config.toml
activation = "geglu"
norm_eps = 1e-05
positions = "rope"
rope_base = 100000.0
beta1 = 0.9
grad_clip = 1.0
warmup_steps = 200
decay_fraction = 1.0
Each number is 128 + 24 x the weight over its row's rms, rounded and kept within 0 to 255. Layers, rows and columns count from 0. Numbers have three digits each. The size before them is the row's rms in percent of the matrix's.

# down: layer 2 MLP down (transposed), 384x96, rms 0.0764, rows 129-174, columns 0-95
# gate: layer 2 MLP gate, 384x96, rms 0.0762, rows 130-175, columns 0-95
# up: layer 2 MLP up, 384x96, rms 0.0764, rows 130-175, columns 0-95
down129 092:118129177097146109093150122140152117132122130114108134098096123173147110111118166097129162113133137145121123147111099143113119091158123110120131134093138099170117121113122143158124121101118185151132169096115134142120138135084158083087146118167140125099097076113143120108178129102133156081
gate130 103:172088112119110141113120114109115139135164103108145128109144124113146168145168156132154091147072146148125111158146138144131125082143151133112091163136164150129137102167093092143129091137124142167149161085096140118100134157140098112111123105106108131122139149089093095130101152124150172122
up130 106:109100097135165154122145116139107154108095143118138123148102119133107134129119130128137109100134095105115138158102142087120122174164133098130184146138104114119141098136115169142103123120139165161103080167087104131114162080139157144115102106127135177133128102128125137123124101180077121163
down130 104:119119124123160162075127145101093134131108166109185131170127118132128141169148142084112140099110141115093103142127111130164134147161102105123121095148139109161104130137158150126128133140119114100153125122098190128131058105085106175146079136149136145118133123144115115136128104130115155149
gate131 105:166120116106167158119133150156158088155123109130099108161137143145115137116107088117133109176149095140141096138114149148141147108159157141120130137148128162129147168129075118110105152140123093120088155084114119154169097134120161118161085150102132147085142142139112099133123124162112079137
up131 109:121106118128094123132138130096139149129137116134138151148124136109119114160135147112128174085155169114108096150163145119116116083128121092140096123099113106127131070093149115143135154093166157113149126164123100164109143156119107115104171149153156152159129090164186115148155168139107150130
down131 106:103111114114126150101104100090093122116126139104103129143150130120148112118142132149130142161122157113121175144101108168131123097101118099089107100091088115125112145155105139126091131140118090181086127170104127154115112098109098096071082136137120168110105119166151136135108163136104123132
gate132 096:166148163123107128106108138143164152089081124090154144151090104103160109111153106127108149141119103154140124134114127142154118113102120137114141106077153143125154127147166160111063118148135144095152101091117134108134086163102120117079098105124110124127142157140119127166124157119157109164
up132 098:153121090124132139092122161099160117146150189143092102078120126127122125141115125078136088108145112107168138170148117129126133116110099156141109159118146092153121100120089167124140128115146116141117105156138108119109169160139131136111130072140155145153118105082164133124152148091105136099
down132 101:124084145148159133110112137138110188162081113176146135136148149137132091161141089167160075153141130124116113069137127095137134125119163090132144128126080130112156157113148129123155117150143132140129168133160129107113143090093137094120123172132154116154134123126130145103100151147137132097
gate133 106:153117145139154167096111147146111123154153109118126110169160132097128109153117159112158115139155116105104123165107143160106094149099138141087159148101115095114129144113113125138121117122133111130138116090163110140101108126082104118122125165136152103153155083110165159090133078095160145074
up133 099:126160182131123160083131108144136144129122137114163149138122107103170129129134109146096104156145150092095129174093114163159087129114119106120125123166140118112117152125143161125100153097142159090160107082132154101136151121158102117144159109136117105132141137090157129123192119088113132104
down133 104:106092126108087137168104136120113143101136160153101126095103172158162086125111094132130135126126124160182148117132124149125148130116093109141139107141114142112128134105127072156094151107146154108125102158091134131129092141135134120172105070111150145095138163141108087136107108133104091153
gate134 099:176122116124150102091106151146061147159081119121148159098133150142094146095177155129090106104095117149157144136112131116144108097120124120142119144140129120113151106142127140094117163117143131121136141109147148143117119137171123068149114122130136132138151151082166149116101106115137075169
up134 099:100180099137123125123103155151135074090112153159147105091170110133113143129132092106116132164109130093183131139168148113134166118124141145118117144127101160157127102100119144127117109169133111121099160163090134149134152119153111091160125123132111128109104140120133089155074129113172105130
down134 103:155112168104089082112099109125100130088101128157122099166099154159149108119124115124137104150111156151094125127093134142074138135106096122127129120134129105124135140158117144169158082133144143097133133111147116115154157171152129125135109113145132133157102115111121168084172156099147161176
gate135 095:138103142149103117092094133078116104143129153173146135127121154156135164131087157163101082136130111171120131124153145144161097185120107103136121097143167119147139124123116134129151149131146135129146152142080068157103074104127123139137142128135096131104107113147130085103165139128136158123
up135 094:119147118136087132166092111136154114099171132153096133130139141119119098099124159128135123117160097155147132147128160090111103126130123108105096098125101135148144118140127180136142140141162133102064099146110152089137132153117143128140116148132097125159084101086171125091135177139084100108
down135 101:146132093107121129155165134112125122082094087126139159099110159123115130085141086139115133122109168118088114109142115159131174147133130146144102114151134143125166156173157113129131082106137134148139106124187127129116133126106119123108115093107137139169165148140103083136174084128151110158
gate136 096:134129138131112137126135164175085130120110166176160132120151149143110137087107158106108146168136149090133119127157113111141113103133124161125122126131139099153146114150087145114147101158096120156139156150117151120120076115140123084134140084095143157124177135072149110132094100157101136098
up136 104:127149130121156102166096128148145139108114156164131107159151069178112112116091128129090116067145166125140129120104164099151163160154140117121130088113123095155122146130158105153178103136108125146122073118116127142114090138163148143135138142101110118114089120153135165142127145112117147120
down136 105:109076124120122176111083096070100098148142114109118115097140148097163154159133078133128121140090089153110149103137095132108129096124130112124147159109146153080108134131151152126124100110145140101122157154128140163145156125123104108144154179141138122102152149108108124101168106138146116155
gate137 107:136113132132108117118171134109178108115098155186125147107135078105122091153150125102137140138151129167156145125120162094156117110129106110177114124133139202104130124117104108131180161090144103101138090129073095151150138102137109144128099151124110134112155114121125137141132117129126108124
up137 099:113117107138155093130156123096163130097103138162084148140153100133149127103128100100121144113114145135108198161096149126154140108134135164121145140135155146163102126142122116147128114168125131077147144126106148127138137089161092117119141137154116176165105110106088158091106116097089129156
down137 103:097129110168175132159163139142094074120122178119092126119156139099109126124110084114101118134136119122166142143146072111109139149144146137138148160137124078112175107099131136142156073162129134088143115127113136118120104090157110118107153132146077124101131150121130143165125133124102112125
gate138 097:124094162092109120138075085145135126131120112117153145115152142161103157129103148129164158113156123115091175127073135154113163138148145125155126139135145092156109141159130103144140120097109124126111137093173143109140147077129100108083131120161124161121167155114113095130103113110131153087
up138 103:132138118165136121136085130123144121104150128146146151135154146117122116143099154105152141093164178117154130103090111140139125141133153102114103144094116131109122133161158105124157111064163120103126117114157111131168122162116136149109138155159091159163108115123164138105124165052154164124
down138 096:093116123120106122115187119123091131125094141113100122144114098108175142114170151136090096152084100114098128135158133096163102109126122162104131094118133156130144121143098161125105102140139165124141134137094163145097113113172135112129152117101144127117138099157136170121159113156144064142
gate139 100:144138096169154132147174114118089119166139123118111115129121140110206109154100100140132175137075102125124108153093118136147063111131095128103086115121129121151160103115135140143111157121119133124128142097107110082098110138119128125111119103134137113162158138117117127122120140180094092121
up139 102:135115131163123133140112108118122125161111100167113123137115139104087181132162099124083130098141119144128149110126134116161185104084155130116128114147150154147177164148101141113139119104095133118143141143109085121142156144105147119102093136124138113046105130126102100163152158149143150118
down139 104:137102142173136107133166107126110144120152165122159119096142158098147133134102140113137125097104117111137106136107119140150114114126145174116122129118141107151105114129131177089159116148143120118088093111088179094114119160146179118120161152079103108133163152130153099092082142167109113144
gate140 105:103108147157108174117135147081093099129161086122125112150155102169126173121115148149127160163142172138125090113111127111147089140139119128136141114121118146132122097116135127091103188131123086127116131180139099160089090120133119080150146148118155112152129112158142138154154108127157118119
up140 101:122077126159084154095130146102132148083135127154102155106147143130104111101102137171132117173158145133106069166116110133146132089135134112102174094099136122110144112132143132126118139113157106143141085139154155119098157123111133095138130139098161087116146164107111149155160139165116143151
down140 103:114076078092160150124119132170183148119102116108139112091130133128112127128135131139175090063089106090120125127143158122106118118126089131133129122092129143132114138147147145116158123107160138138133139092104149091152151108147073158147135165147109099126139090092153110126113118149127136138
gate141 092:113109141123144156129172170128136136125152112159129122144138158145151120198093122143150122104126116090146139142135114097106135122081138111106177154094096122108143110132118095134147127166065119110166141109154096120132160113127136091123105120142117107117111118101116169128138124113174160073
up141 097:156123158134161112147150086167091155103130113137120131128122125143170130094103148105138076144090086119139124126129111163105101145146151178092115107104147155133088128155136146134126094126165130139150134159129126121130106102163123103088140134123141107175167142134169103115085121159136107169
down141 096:072134104135092173100091155123108161147137124176128098120137140143125108135140145129100115133120129173110141160146135085137112172096113096121111125119096104158149108135144148146164120123077141136157072111082149153092094152149142106133147144133114145096160109129131142095145108139098127140
gate142 097:109108140154119145100112158078134140092109167123110188111121158165146142111127116119153122124175124122147105144121170127110154111146125133122126120071144137102141121168120064138145155127124118124133145104166050153107123130120155093092116152125119143125120149138119150138139133106154176134
up142 097:125130102169137158142110075118108103147134073126155113136077174131129126147135149079096150162158146117080100143118137119118133128125099106065126096164131119166096110131144129116109159136161106116146105093152135139140085137100127115141166100146158120111120113122150117124131162130130122167
down142 100:126129156136117115181186129145091076134108128095152106127107096122152102134098110101145121115130157124089145095115144086134137143103161138139081124140124149114121105121137181170100152121157121109122119138139128144150155096142157160128136146131169110129180161120102167089107094129128122129
gate143 099:108089114151149104182091177152118078136173147123088173103130164141129124127141145178170134100140107096122122127088156121105134135104148124131120173118117110105143099112137122090116150143092111115178110101138117122147141133106140106129147131112139121136134117085163133139152148112125146176
up143 093:150132109120135126157129110139151174143155115152140099093098082108114082116108086117155148109107164121135121127147104101141161122108165129159135129113089163085128160133153101118109143098085117109105099146104109123128122091115144145172061096152138118118150095148163137124137135124140094124
down143 093:177110108156158102106127104101078133125095145095103153164112158121131143118166118163120153125115115142147110133137115093124109103116122080130112165102103120143092157098153118162109125192130112177148131086149140105145114130177153136097151117097102129121123131123109121166110118151130161129
gate144 095:136110074123152114155105161178133135118156119148114146137096119110098103108108151139111161108159152094125150127086134129145117115119150119149096151154130142138120167137140092087146173139072100124092090148153113163184119163101146126131134103123108083093112128135108130161147128125129128153
up144 100:111112181151110185065125125100143134120152126096096168100118137125103141137147134166105105136123128143126112111155126158138152127129113153118093165117105184097167156106134131139133112074106107090098138116117154100128134142146134150093120127102131144139184118160135096100144101122143111128
down144 102:137111074122139075133118124166100119099138123148121141156104095103114131118110123134127117121149143097116132119130101112088112135128100143154116120150139113154167156151154104085171116163139079134116122142140159130158128154092122128164093091110121129093087128103128128184118100106140111193
gate145 102:147148134142151118149120131143103120147141143129112076067097117139125141174163154130157095144134140142153170134133123128103118099099121164178119110136152148151104104136140090167113110132153121130125101173132169145161149102144114095110095129150140146122099081097110150074119101116135112100
up145 102:174143146159165144126099102184135090112113131138117096164129120127116111131125133128168127168120107155119120164155135087133104098116141125090103124149147124107111104114143109171114101102117126155126136106108125115165112081106087153154088146098113152079129122116142113132137106130186159097
down145 099:097094120159138069171097160093137158164126135113139166137135148153115143112137175114156136151145165113138097131113156129146109096079150139166142098111159134107157108095107141107094135150134113110132142133105159131093112107098144093102087126137150128116109157101126158152151160151144109126
gate146 096:138153128115123091148123135163121132127120150153106153140116166171117168115124087112125115111125135158108134092116115128141134113122130116111139152176151094100109178173140111134116110143128082092112161138105105093154108147160141090159153093133119134195114126168109116090096150112161142113
up146 095:151134124089097146110133120121150115085173166130123097109165134139082127140163112121153146149162160158151111123084126138082146112110153174126108134127143148104167097112141105138129079140159113098118110137112123156136115122116104143109117114093152161119100116083114100110124081097117167112
down146 103:120161139130125086096132107085075107159142086141128139115091127071136144106090147115144132124109108123093135105137121152138123149150131104105155153141097119130132164154144124126137174127110084145151144087143103119178158116126188098128097134149154095167135142161132119128120131132124091149
gate147 100:117093129124107087112087149139118098150130130116124119150118149138102119085113172142165123121096131164122136077143120140131138130131143137112085171119131116152101109155110117172107086161099124146146155144143117187086098134135142109122097129100114163175091130088138119089103148145116129155
up147 099:113110139137117139089104143124105086107121122168126124152125133125111136125126145077152166139134105130109147133119135148157120152119139180122108101130176123175144167153146089151132131138117147128139119171144093168138055137136145124113169094130105137128089185084115124094112157132127108135
down147 095:151159128087112146123169127093177143124135088109122119131136090120185105143125095185128112127141148125125080139088155154118119137103155141113141131163113111124172117097146092117148119121133156134127141103139176088160144145117096131155136125136163089114173101133149114128130135111151156093
gate148 100:162143122120157120152114134153134137155088111104137097090124135131143135163124138130093129126147137204132141148145160099083116135153131129179146162113125104108170160161085141145129120140146110111145172160105123137121107141157104104150141141136087116146153104150084119121078126093101151119
up148 100:122183088130107098120135124143138096100132085118111103122105138133144082091143137121080145155120140122130131109120095148071111099160179157143158116119119148099141135152176114092130144170116127153133142087147139119157114128109162118143150126140107107149088148155101131141124088143171122145
down148 104:106117115123118120084123120084135142117084106114089108138136154113107118135106120161140102112159155156153094164154108165157101141159106130103135166138149120089149120137125096097163112125181127142146104086131157157134140140099092141150115104124141138134113160133141150168141096160161140183
gate149 097:142123114126132120156152182130126128073112161116115154149158160129149087103136128120127089159133127110130125112124113169183150125128143116137173112091149152116121134109099120088084117136119155137120118150137108134154110142106117088100103130108102173172075136162139120116125137082113084104
up149 097:159088194123110131147095130149113113149123092136109136100174149125153118144136131113141100133109127134155125100114107136137133093143150107101132145148084090108058177129106147121146138132127082123138145143101124124133108095156093107150134182078102153112149149138130121147106149124115095106
down149 098:099172099092126139132172088094103134123142124131167142153108137099124142103137157151116149122128165097160119139128140180153170145119081158150153103106170120120148157100121116167142108111119165156128093130141137119175159169116160124128125112132103113126148100109117140157129158148110144169
gate150 092:142094140137101137110139081139162144154120126132141086175104159132150131161124153147163145133139108136136128138136156169129149157073102132123110131081166176160124096102168131148142132150169133093123080097145124179130132105092089141169129130137122121127138117100108122149108110116109107140
up150 096:142159139085168101146111133119149180150137116165135108136126140163128090094109163135133156119146093130124149132124130132116131166148094108092120140142082132165038102145155121163162115103142177119137120127138128146113103114134139158159135117143146108116130155103124145113126135096127079128
down150 099:167133145126128124093142113090098136107139140082075142108132121138140099090102119145151100118142137140090116136084095094109147085163104145112130147102118124126152146129121100133107160102121126174122182101146143132141166158172146124081137149128148131124156117170162116108134101163119107154
gate151 107:180097134110156173146159125084137167119139124079143134158124169116122134129156157135119128151142081140134094158185141165131119119131095101094145103158099154112139121163117134160113130150136103166175128136147145120119138152139111117126135148101164109141123159096149129125110101136180101118
up151 095:133083137140132125108144182082138122118107188104110116157111153119080078130148111129125149129112101108103125145126118141129167141138117164135105137162110130124112120099141076107152158125106112125112147134135143148135131095151179162122146141097112135079137118128165170181127155151145155116
down151 095:109100122127152124164114141163162140123129139078113104130137142134129134088134085156113153099099104098117081098091152155097085122095097113137111096155125122108132142117099142139154106108150132124153110126089153125174158189094110120107126100150138143134151121165107147117118082109130129158
gate152 096:120131125127110111092112147145106107142149144141130141083144103102180098155122143132143091129114146143141109128151099076150150127148130138158083130107159144095136094095102119084143125116181178138100143108109094149086147106135139113157128137115118126104105092132111119160170125100091171127
up152 092:143121150119118099119134161143139129172108159145131132088131096128106115166161125148094112138139163163152084134105115114091115111152104132150135150142135148088155090146163087121106102138120147110127080088104154097149157150122155137118159145140157126099164158173123132168152119152105142095
down152 100:141148114152119159139134125109145143090137116101093119146154118134154081126130148117138146127108114057106129138166123115122139143150150148162102121145112112170110126115124155103138146103140125172112169171175095158099090120130143123112147152098076160177132088131137117101122146133131163161
gate153 097:086122119128134115096115105139126130138164133139139093086170117152136099147183142109138123124135134130086162163121104110169106150150086158096154135112151147068109163129126120128150118155106148135100088107154143113131168114136144107152082135124122132066128130105150145133167130112157127154
up153 094:129118135116130123121134093145115159151122142105121122090138115103113184125093141110166138123131088177155128149125124099120122118120150103168093136104136124138148135171124135098114106132130120169150160134092118126105142122193095155119165135059112115125124151126145065136100109160116113163
down153 092:100132107109177142097121174123120103124132122137158144110163109131107088179143151129112103087145133142117115157143100125183123120117127149086151136141122111111136111095126135121173118127103135125101135109169115118109143095116126075116096116173129129116095164129151165146153152142196117148
gate154 105:107110129164130104105126115077133122118119151141119145179156085132134126132136130156121125095157171107148130132095160152146168109147131174148113147143146149114173106110147117106123148069143108125134143118156163100181112129109144133141145096129083133110139112118153140191086142103111120108
up154 102:140165088133118112150130148103118113128151114126096128115139128082135097110162157110117097093127109159189148132113183107138100100123138146175106131091123164077136115149104166162115124138168093109150111101110086127129142136123121149152097133138151158140082117135107149122147152127124103156
down154 104:119104161154142132111111147137143179142134141140118147155116106131094124145113149124149112095173154112138120156121124127119156147153091147134145143153161087144132142110077114089147132082099152122142124093159169111120089143102131105126128107137105084138166135133167153173066108150113144105
gate155 101:115151127160092109162168125115112151118113157117101121129112070162156072112160136132122100134110099107140151112174140124106087135175085181151136153120142137091115138133142142164082114151150133136160152102150150130128111155115156118140116132120125130143157124069131102130131148104150138146
up155 092:073166097118128129139149132151103136083134125135150121092149153097151109126138153123110121165105130163111107087167102134142135119113130165131113130112106155139142119093118159168159092137130167124103147105104106085081158132142121161114102145164134090165125112109110137100085135111089141152
down155 098:169109168164140142104095109129129122168122118114121156143102137163138167129115137157140146119155123137147187144094129123101153127129165073116144130092146092149133155166133091086145165144131096147111105157133104126138115115120123150150158132138104167101102123094095164155147134113167102127
gate156 109:123134158127103172117140136100118181115169129109148141141114076166113137134159109151089149157102140111102117123130137120120066129117138119094152144148059112152092133109133122092166131096101100160166091137124159140116102134116103097123108147128146107140143151115123129122137124102182139113
up156 108:131152149101151122122122141104128118114135081158087139149123118149114161107108125119131178157109104103102125131115109134110128163133129119117095138144091104143141163123178117071165148183097092163131100126127150122104077084143112115095138165134151119108167120135112149149119150159143139096
down156 109:151077139118120127122086157155123124143133146135147131104171100125105091137121165126088111126113114112144159136101114174099119160087110078135136125125132104145116109143118097089133147130156096128135143150148137105120095159078082153127156141134091093153097086110141141143163128137095133167
gate157 098:135140125148116108142147109075163168113127152096143176108138094149123138098104135152102126160148112153114160123123133146102119106117153145118109163149099101167096105157072125163147143138099119102098136119128141081146099100140142149106150154138158105101094099153115145085125160108099104125
up157 089:111089107078078148141140158112099122116117129129101168109114134145110095194154156119142141133177133110090141164123124121096108126136151169129125117130077128117134152115159141133160156112118165083128124125110129127175138098113133118142169144123150110144127130175090103133116142124101160157
down157 094:104145108167112103118096138119155133125128077154115143130150136128128094121107085143166129146113122141128126070176096105156136152138146126144110172145173128143146148143132089133092105115140102160086138107121135118087101132121114104163127111150096119119177124126132128096117122176154076154
gate158 093:135122093115122164089135155130124146104095138127110136122136073123162167152114124128129141113086132094095092132090146121156143155125109123083120136073155138092178122107112103124136131091113176140154085146156105145149114113140132119141136089100175107151148114084141139147149115124130161122
up158 096:159097169095168115108138124108121132157137081146095129127148140113122109136148172120160145180152098110151153145139141122133158137077112118114145165140171121107122143142137141131123115176108124162160149131075104135097165125086122137153107140116114121104162140106136112111165131143167093094
down158 101:175140110092126160099165143090124136103122129128104143098086128123169172136107139122100162089123178127141105107132092134124114121116161106134116117114144158113134148098135129128110088085109155141128117116117093102122142160147131111105123096096139125125143126176156082143146087132084151173
gate159 098:123138109126121152129121134112079158167137145098122078091113113161124104146123119114128146142118108148139176165146109132119097144181166137141134169156104169160137121146074125113157128156094120108093083117122135135091112086140122155153152117132147113125173155104088112130108118144133102142
up159 100:120118082158109124152089151164100093164116145141118141106125133132128092104138138125094143127106121169136188112079137114153114137126134125165109162147175114126136084144175106121141144157153118146155151174130134103134130155160093149133091138095110146134143097098125138101090131103148133154
down159 102:162128140136137112123152148129112190155144142146131141151106131105090099191139135121116112092102135152127091136091106109150077167182127134139128180148117157131089131123157108152126101123139131123149173094121132105133100129188135113141109097117155115141109147124100119137150111109106111097
gate160 105:107137147155104109066146105137136159099132107160157103146113094157132152132098081115133150121127137153117132099109147162132096138136140107152074151152128113133146166150094105135117122131112104116099110125077110123131138109129123094145134102095105125155178172098087130089157148142130170119
up160 115:124129148086186146109127151140077105147137141100141129123187109119090149097134136149151093124118113138147108113129167093082110122140157130088158124152126140158096110130101113140139135165131147147104148133114109126093117118129102118099086170085122152146131164112135144135074119156136092134
down160 116:118140114137096144102166116160142120126144129107150096145125152140138138142134103121134149174107112155160143132092135185102119118128105086096075125155142132109172184118093109148112101134155129148108118156100105122150178128148119100158109106120108120120146151140077117091144142126171168129
gate161 098:122124161122105133137133117158125133144162134137134165142104104169085153135148092142086109128114100094092111147148151118102127124078141168094168123141105135107153114143136145161120130157106139114182116102154162125138147111148106132117116098116133129140159159087104103162111091081169107094
up161 096:155113126094137142105092119126190093121156114126132136115161154104155176133163173117172129136158083087090162141123118116134134082123146146101162080136146110126138074126091152135123119137128120170136099140130103145132104120099110116135145139128113126145092132138154133111132139078136132092
down161 101:130088116169135114135168184116116132142104115127124144106121124124153149120099096151176143137164151176162125099097149144171117140150112101155139163135137113100088150134135105104099098097156113164074151133143136150098120112098124125141092146159108161139153148147146120131165138143150101110
gate162 104:105111110126110152070124151091113140138124158144124119070145159069123084152177100133129125104137124152146131174176100142109124103143111155152128108147135148149164129127126136132093137132106147118147097088167152160077166125135129153117106114086105120120135126092146119145141142101124137140
up162 106:114137125149138158130147156083126112128136099066094077124146138153089120125158131124154123088141103108124106115135133172093148118117135120135165172107132118137103169121133157140100142124152124145104098093143081092109124170157099104109111119150133124109146098158107148128089136141163117082
down162 105:157115133112110155142151097089107139124075140113144117113140105159106156144099116137108169150155121119152122161181111160141104167135130129147164088107138137171135087124148092119081116165097155120116155141138147160121103119128146144133081157133138157153150093115182137119120133118101150131
gate163 097:130161139155155119143135127108114134123142091135142144107098133139124112113158095148066168083113181118128141131152159158149110122118151156121131142108098147133101131128153116135129077124116134161137095141088155129163128123117101099122183141139132059115165116129109182156141143155129150113
up163 092:170135137090116110146144159147153182148129120127124147128102111135121111125141143118086121173119152151123110104098135092119128157110156142082125095103083145130144122146126106093115146122135137096096123133124132100188159133159191116106165141144117155143130125163102114099110147124146090178
down163 095:108143113145150115084118114117122114159168089146097113100156129119118130108133115132145067093137132107115119171165096124138143061132131101134126140109113127159150125109091147166147154108094076172149119089132105125080164104114113107095144126141112099138128112116133150122107119117141102161
gate164 099:098094115114163101111105112127080152164132133133111148175139129135147160109163123083117119193119175148152134144134122124104127151156130135136087135130116137130101141146147112147180161143137086130118143143104095147101096072155105128110127129108140140120104120127072148125139160153119092121
up164 110:140097112126079180120163140145148129095118123088141109155131113097118125173164135129143113107134115143110097140107131119131087133069099101127153150158159170091146170147098122145118154102095149106115146128161140142168124165085099091158133131128152116141155124146117113113129100095142119123
down164 102:150093122154115098078100126140110127115148130108095109121135132131137123120167143100157143162123130125121156114096163127114101125146116152112109132150162150132168178175157128164178116148140098154141111085110148129082136101109076123127121124063141119150103138126108168122105112119103096139
gate165 103:104137097128118158135145131150047147159145094099108145160081098134166140160125130134087152142120136153101133155124163106107097159129107148131085142163117135140162155154156121136165105148125121139121147146122155106124124138161163158129093128135133133177097167092117153142126113129125098142
up165 100:107133130128151115096118110161071158140131107113103155139102122136141140109155089091101138127148136141098124113090130146101142139129145123143122118191136147121113154106158141177156103134176151137127126139134151106131158106110160189131120090093174168168137159132113090114100156114124122136
down165 101:108145142122114099125168157150138124100183118121108109076151145125108091121159096161119122140132113112150136099119081155173147095128155119130158155112158162153107119131156100095110116128131096140101123112087134137149127159132123097184178125103107103123132083110153109118136133110143166124
gate166 091:098150101147109119147146095115175102115158109106107109156106157090152098149122093121109140116129180152106142102121091132152158101150149162142136150138149142094154092125123128140167133118108109087161155110127149092130123130136175121143104100110134168104177088129102142107133108118101153155
up166 100:113153114153093162139120100146109101150092142149085108125146109075114096122148085133150127116146122144173119107120109145131123128136125148124130164168120156132114142106080105150088110155110093096118146124098137148131168099124116105127094167083094129106154105095137162105100094127131165142
down166 101:141161120139137133143168118159145094147132126134102127122089122139160182151142152137112105117123121132095133117087136135100154107114128128148140132113121105094158125087119120096162124093099135105182141127171152112161111131116161107154105117117178163106188132152120104158108111161080120155
gate167 103:095134100136121140143107136086159131142119194152105125121191141121125079116100158127122119098134150118167143155080166107128172112152123148120139157098129113090176100130098107104155149099106108133122112144142118138137158109131137140127122152140116157112120108122117149126096152101136166075
up167 107:121115183127099128094120089124146106134099096087095122144091147147142135068149116091115145126128119142075152081133111136148128133158093123149146127146162106118142134117164144124127128144120135104174171160149130113110083117134088152123130136090100143141114154153103097116092146106112094137
down167 103:109094129153085163093152146110138071146099113131154179105089128135137104142110123152146089107079124123134130126174126174122146116101119131168147110150124117159174115094136118127129141132129165108154134117106132121106168116128108123156072105124169096086118135118128127156109106134131113154
gate168 103:137153125112137136084166110078144144147124151136159143135112110172104102142135113164101141122136133137117134115125139127064097157150133093119099122137141112108130145172099138139097120109119110084112114130113105186162114118173124097104121155103155129162154139126131108073081157135120101101
up168 101:146198156155171147159143090105147123112146126119105132101103108141092103126148149166120112103167178114130158126123147145091144125152170122106146095102114096149110146120098170120122110156099129128085175147141146141164109126149109127151106152112162114144094137143133138130125116111122118085
down168 097:103142091092102107142122141135105116142117121172115098111114108124100094123097096085132122089124098166143095127118126112127168106116155164135160073126126106125112141111134152095179096138104141173124178106128149124139168140122159098146127145172110095126135136138163168145129114116144142157
gate169 099:143082136128130136112203091115149120131125178138168136133072129105149118133119133137154128152126126122110145086144129163132155108085144103102119142180144123147127160133103103139138125097109128081143136109083148141116101151142178083106134104149123123139162145129134107078131143109122145110
up169 101:082147094110116126133158121150150095133157108142119150167132112146121104084067160115133106149125137077115144107128099168127201112166115135144122138131132144107107113130128078185128135148130118129064099115122112132092100172162152132122132130144134101121127133116136132117139145162139131122
down169 098:084158137112144111124078134119117119106094111076107106153164111155129159156107138108092134105145113164145096142113143069118089138143087170155122104115133120122121108144174144091058130139134151136122095131116120130142128104111136171146130086112162111135119135126094144145115099128143130127
gate170 106:116122106132161100160087135110150128162147095090145118150162143101108092086122133173148103126120133116115156127133164111111110113128093149128111170116076100159122156099164112112133153119113110137117117111103132106136114146166100174108142166146109128090127119111067155113128127149111083111
up170 099:103095136151142131134143146087099149120102112134138119163160105132106123101109110174126119105113109130152148125143165114146109124091100107096141128090083133117090112115120184132127128159115098143160140113114110142111126176130139183145155150113114114114057128106137175155119156162137097142
down170 102:096175150132140092116134170152153151148126157166149113118091145099131129112145130124109111154122125135097163146100096100132117110142120146088108098136136170157096097145155132098119131092143148121148132161139126100108083093156168101156105082168115177117165129098105143132123144123120145139
gate171 101:147091116123117111119126149142141131154135150132128087126149124102130073137142128154140162151123137108121152140082127149123147133115145095146085142117130204135108099132104151163093169103155172121102103144150107100154134165097144122140134133139127181111142075128108103117098175133118149108
up171 102:115153142154117171118092138108100153151120136166160085137103116114151144138107098127147120123088111113131128132158114141105095164151164160097157125148114126159137185139094152139138079150152140151135160105122125149150112140111124079145095085095114075136155141135127098109137115151148115160
down171 101:090104102111134140154125119147112122146126132114110105112092161114145108151148099170134083155125136152121124088085114153103155163116137119113097131102137143120141161113122128154104169120110131110122126110155113120166112146101175129130161054119128165146094163126151091121174125100119097164
gate172 102:111127102093118121132092149090178134152110131112126089145122111117137141183128114171138092149123124102163114157136123129122165128096128131115073134100093144084130111156124087109149114122113117151142080157137118107128177156097134121114132167124125131082145118109140102124153150095141179139
up172 101:079081116152105110075148163095156113108171115125161111160122087148175127107102141135110116097123168109173137156121160079138139144165142103124122118105133136103148116112121106104142137103089149150167109130155140137127129132120107096100086130106130133148119087132133131104103122095134158138
down172 096:165156138136184147118123134137152203165104111144079132110135104146123092119135152152146119148146112132152122123117097101087104153174144144103148155132133120111081125121105140143106135140151106145106137152111133108165132162169142104156145094167122136149109147139109090084095125107137150123
gate173 101:147124122104133153117114153150151108130101130142136146141106159125153154092110109145115148170150128137108173119109155134118124160097094147114122100105113095154163141107153133140089120203117145152135168134194169143122140109127131115077136149125093110114093147098119166127137127116098100154
up173 097:181133117110118141083157150168120154167136143126170179077112141107143135160152102142135101144118103123107158150136138146121120115130085079155169132131090162138128097164116146150153133124117128121100136113131145111084186129141124151116093154081130140113118154118117139112148102137126142158
down173 099:124126113096160118144072102146149122131131107104098100151132159093087103101104130107127141111153106131169148121128101137126190161113131148099106147128141110102114184090154146131103113112137125121171105134167143137164113135101139111116123121152121129112158085082101133120102123159077107136
gate174 104:157107143089119183139145134125156149171144149103135143091086125120132156148130159124164132125070101161168123132150109173106093139086139092128133122107136126101135109176139108153088128095081157131166122107126157150107156154113121125143113124119134116150160123121113105135108108104109153096
up174 104:123104134147106086092145137126144149112168119106138109148087135077154089094157179154144117167103124112127118105106124128067131077122159145121148133112171149124120097149157109160105163145105161149102137169136135105132163140136126145147143127137119162160089126105167116142119122126107124125
down174 099:125086082103145156114145146132141101136137151145089140112113169095120106134127105126130092155128145092180111157143119106143165137133169096147127120157121149131115130123153177158134133090111120117133114064085120099157154101122082127114154132135114157103121143129171102163114151101100120122
gate175 106:134126139129076129093186165090106148113104136085125097146113106131129145174147104137137144101130139119151123152163126156172125101143086139137111104119122129091160094176109116149134125138113157104102143130131086139143133121118114160086114138154189151129123087144127095136156109110136152108
up175 105:165112090151119136153138114142179137121101125132115135055141162101098137131122135088122109098138138201141126117084115150149134116159135146162118155144132142108185119152112132156137156126146153110081120142124103129150097126169150108135142154119118111159109104129095164113136150123141127162